Weights of a small GPT-style language model, trained from scratch on English Wikipedia.
Size: 12 layers, width 320, 5 heads of 64, MLP 1280 squared ReLU, vocabulary 16384, 25.2M parameters.
Training: a variant of Adam for these matrices, 323M tokens, 9845 steps.
Each number is 500 + 25 x the weight over its row's rms, rounded and kept within 0 to 999. Layers, rows and columns count from 0. Numbers have three digits each. The size before them is the row's rms in percent of the matrix's.

# layer 7 MLP down (transposed), 1280x320, rms 0.0741, rows 1235-1279, columns 240-279
105:483520498507478469526486521469504469485568518518524476482491468512453486511565510498503502525564487470490524512516472467
104:517522492487505473512502522526537515512476484509505449480513421532518518510527523524511508507500496520485549502531511501
108:476523493507520535482516499502502501459495456496542510497524479507489501484477469486496454508495549565486436448565466521
099:526502477499483535532462482475418528475500508503475516512525530479466516501489516503466459472504507511511478501490491470
110:513492473523507503514529493497515516490536551512514499484453428472504490522496501480517532551479487445505483532472516485
098:492470428554522538501515484526484552532513473473498537447450513518517508484522496523502516501473505499504535506483549501
095:528497469488501494536477496522512510497490497512487556517467471531496457488513477513498505472498509499506499495518533507
097:449511498504461484477507495516487484528460513530510476483489511480504453508483509472496506493525501522503539486508500489
091:476515484506536521471453493479524508442478515489490485472501551554520477500500472511528477499490503467488484502528463464
088:485490517487492504511522481499520490509528523493534451459482533528489495492499506479504501491499492504546492487438502472
096:504514452483497480530495535499474502531512560524465451463512508485519496495492485472537506458509492524471502522497489498
107:516480468476470542477479492467506479477530470486525523549502524506546535499470514473507503472561520507452495492487472523
097:518469525467514541520559514462518500569497476533530503478490481462498549487505486523466506504474485477478478501474499529
094:482499513506481503519521554501506470524527555484473553503512528477523497502475465507528466470527495500482493475521519459
103:531509494471513554458447523493483464479467526527533472500540526475467476500486508500547484509531471460454517489511496504
092:493501504466522543514501524482521480495492554480475507503528521512479486487481452516511495481422490475481498517529477509
107:505524448514504484477475518503491482511467527550475514506527505523481474505475505522475538505486538465490505488491538466
107:512549455569554455512504511482509536498452507481499459502473489483507515508455519505513458482502504483507533488527492513
108:525486508517452511459540509527517516484530507477513513479463515522503515517505457464528489511495509512534488497489523514
101:510523558530535535434498494490505457445507472484498496497514520552486496509504499494526521469476481512500517524497505551
093:505539510515466522484513485494487527501502552528493517466529496488456526507469532479489488484528530483479490492518529463
108:494517487511510484487482486512512495493528555478485499498512513527526470496516482541468496507492517474509495479484515460
099:521461492484513534497519481503481480474504457525501482484537461499482492532508465493495505491541471484480499575494454486
102:474482508464507477497509454470522518528523491471513513464504504520498501500506460506525480474501526541524502494540484474
102:479511491495528492490501487488452542540555488498483519549489476498457518508527532489528469493534503478519524519508492542
093:576537467475486533509473487489521489469499506549494476439462521551542480490506516512512522539519521488528506472488505528
107:489492488459543497499497531496494550478521532506489503477493475512507453436508493502467489485541527523506554534506501488
104:520483467448485518506496543495503488508521554492494537480466552492530506513486514490520501468516503477474453519503464466
098:511536508508514517505473478519477507520428505499505530490501540524486517484493539509515480482507493536467504494439519505
103:508476504468553526526489543483497520494506519521493504565477498468531466490501530449461457577532516517510492449534453449
098:504476490533516470486488483489496491508523475527503449513497519510496494480482490483503527512493566516517535490529457504
092:519560469472495500484519486496509504474525507523513476523481501512474495503485509506477481517517529510495426535492514541
088:453488506534511519504542472511498521504466473524521495493472496508485493499460484491490493563502497456472514548517510489
106:465488459515464514502497461525528459540449469471510542492494460471534499536507463520537485535456522460517525514524483480
102:504528489474508463491480454487472520466489480467513498434524525557511491509495479485515491550555481484501529485477509512
100:494513513490509544481486488518475518525462486497513519480512541447549508505500504515536483504452497480494492476514484490
106:508498457458545492465488526501518484529515510503492521491480482514518523549495454506513541525496518484531525462531473522
097:474532524511459471487518501507495473503455529516510503540529489484520463460512506506463480559499498499498491480513482465
110:455518514479483484525515461515496552518481531508485506495534539547506509434538497512489463492531474446485476495491447500
102:514524500461481494554515489488525506539478496505461510472500490425513484509523493510511501458495522496507491492525539488
099:475463501490436528507481481506530512487472548493466513513506482511539525489489501512513533527448496471511507457485506510
092:481470486504463514557513502477529501503495477476475447490492466490458533487539515510489487506501454494477478440484471499
102:513493548491507490551479542507521509502507524492522515500460505510523533508545462470491518488510518464512506468492500515
099:475499498490505526528546512477513530508527503519508477490505533501429483490482485529542477480525518526453459505507502516
093:456516486479510479538495493465476507495493488430477468513498489483551537482569512507500489460451496510517526536489505493
# layer 7 MLP up, 1280x320, rms 0.0805, rows 1236-1279, columns 240-279
105:484508512537515536459491507474476503530448511517494484485468479478510484487491485490512518482523519464490545471479519526
106:498520501480494518475488443500546518497464496518509532517534496500515496499535524510497488494473516534496503488519491469
100:503501518528487509504458504469472486541475546532494497530543505546546493499514509465511541535458455516528490488532517523
112:518514490483505553502509500513480497520494462498504555531489473488516502496513523512510486509489517523466527474503481449
099:494476497488500533511508480521514529465510524558516507438568465455533509452506524493493473486482507536492532473473533519
088:474517532540473507460509524524502510485490479507499531528494514450502535532507503463465493503486500552527519522485463514
093:455515545466521498471521493545551535495532489460482518484533468487523534537531496518494512527519457479531486450531510482
088:494487501514522495506509499495530512508521523474458513534477504523550471477499517486474504490515495522505523496471476462
084:483509536520523529537496496484464488509436512501515505479530539443458460504498498488496481503480479540521501500486521500
097:530477523502554545536485444516486507477525479491485562522478482517495489499536520472498489530505477519481510483462520470
106:483532517525494530517480514481492520496457476532446531485527500465525466493501509482507458521521459487455505498496510507
097:472505481497484504467506465488547485477479503470479546478519474487494531469496511485510519474529508478528518511464505529
092:481490482520513538449491418494513554536457479510524512487524485484471515461504531522509514495462533486490476524483522511
103:547519533479496526472517490471496500480507500472445523534523475512513516495538508496507475443441506516477476508504501493
090:510512512465554481514501502482481482501513464503467525521483434487516500520539542483500527439475477528539513490505475486
107:518481531515480483507504491513504511508515507504503485510524504472507499494496473517490514458489471510515461498503522464
109:527482504555501523517489502500519509476522515493536489500509498449495507476534555479522545496452520507548516503510490481
112:450507494519491488512496472493487509534482516479502467445513540488512476496478497481493466501517463532515491498492514481
100:481490524504504527477503479518493552523513497476511513506466500495496518458497521526528477504467471467504505516501486507
091:512521509494478505485489497516532497456485488510559509483479457479502494502543487493515471538484460522517499436435528557
107:569521524514564504502502520471506484510489420505512534488494461525482553478539523488476490473466478526495522498476519512
097:498533518519532504522521469468519476528511515539526477509492533476516484512492490530499479539509513494504479496521480490
101:510510495502444467504458447539458534516488505490547548501484535462486532471546517497458489527459520483519516466467486502
100:528509503501530511518520477498516457516481436512466501525494475515520502479520501498526477504458493515510522506495519479
093:474512529535526460511531497511538507485525474472472539514514468505470529495476535477498474506477469537468506478534532495
106:520516518450514510526527448512527473461525512481499547556502510528512535470542489504507497526469451476507509511513519486
104:544535518522505518507517488509488527415518495531516547501520518519498518489498512520505508508512473555485514506500453476
098:513497532493570528514441471541481545449515506490539510498499481502501566461531506510488506489491499487512446468475521492
101:502545529516485488488479506527533465515520477511484511499504473497523500513478495485521562473460514475521483515511517478
099:502505526523524485482505471454465524467492456497498518522503456527488525453533489482481518529494494527480474456497509494
092:531509502511515494517498519483515487494509492494516522495476477498494505494562472496508516458490486491562526501497484459
090:515487504467482492488522472509484517516495549466495499491521490476501537462524507468496533491477496551562455493501497515
109:475513487519493525483481496527541541488475516518544522488532499488532483487514534421525462489497496467521501477451517500
104:520491498496473496489486472472515509468494475466515541466470531490521512511484551422511516461461454505514536422487535475
098:528494528490523493491536475459495482497532518469504498532488446499495509426499505472538492498487460533509511474446470501
107:479475505538558482541520486519524519485504493472494550463521527489531505512509523496476536511502468508519517479487491510
098:520501537496480499498502471485496518425493529546499519513516507495526472435521521511494463512482453514519468467514519517
109:521515549508468488515444480556497506514501497488521522550506512472493520526479512480467453520491525510507489479538508537
106:501479531478513463515527510480536528503486447479535553488487464501499500501522505508483537437515502477528500533477525501
101:476495514535468490519468478524504501478503489510546492514478509477503489516492528485548534518478488504492465516473544483
091:506492524473531546514504523512530486496478464500512530564477482508520524502519531491524565502485480509487504488480498470
102:482475514481547456488487482544521443517477516461505477457489497526470514493481485516488508473517498475510533476508515512
100:493497522507494513490539486490511499476517492538495507488540457493504480487509467498513517530459485489532528512498498486
088:475477504497501494489499470494451542533472521495520581481512501516458469519491520487482530459497450488500524533486517509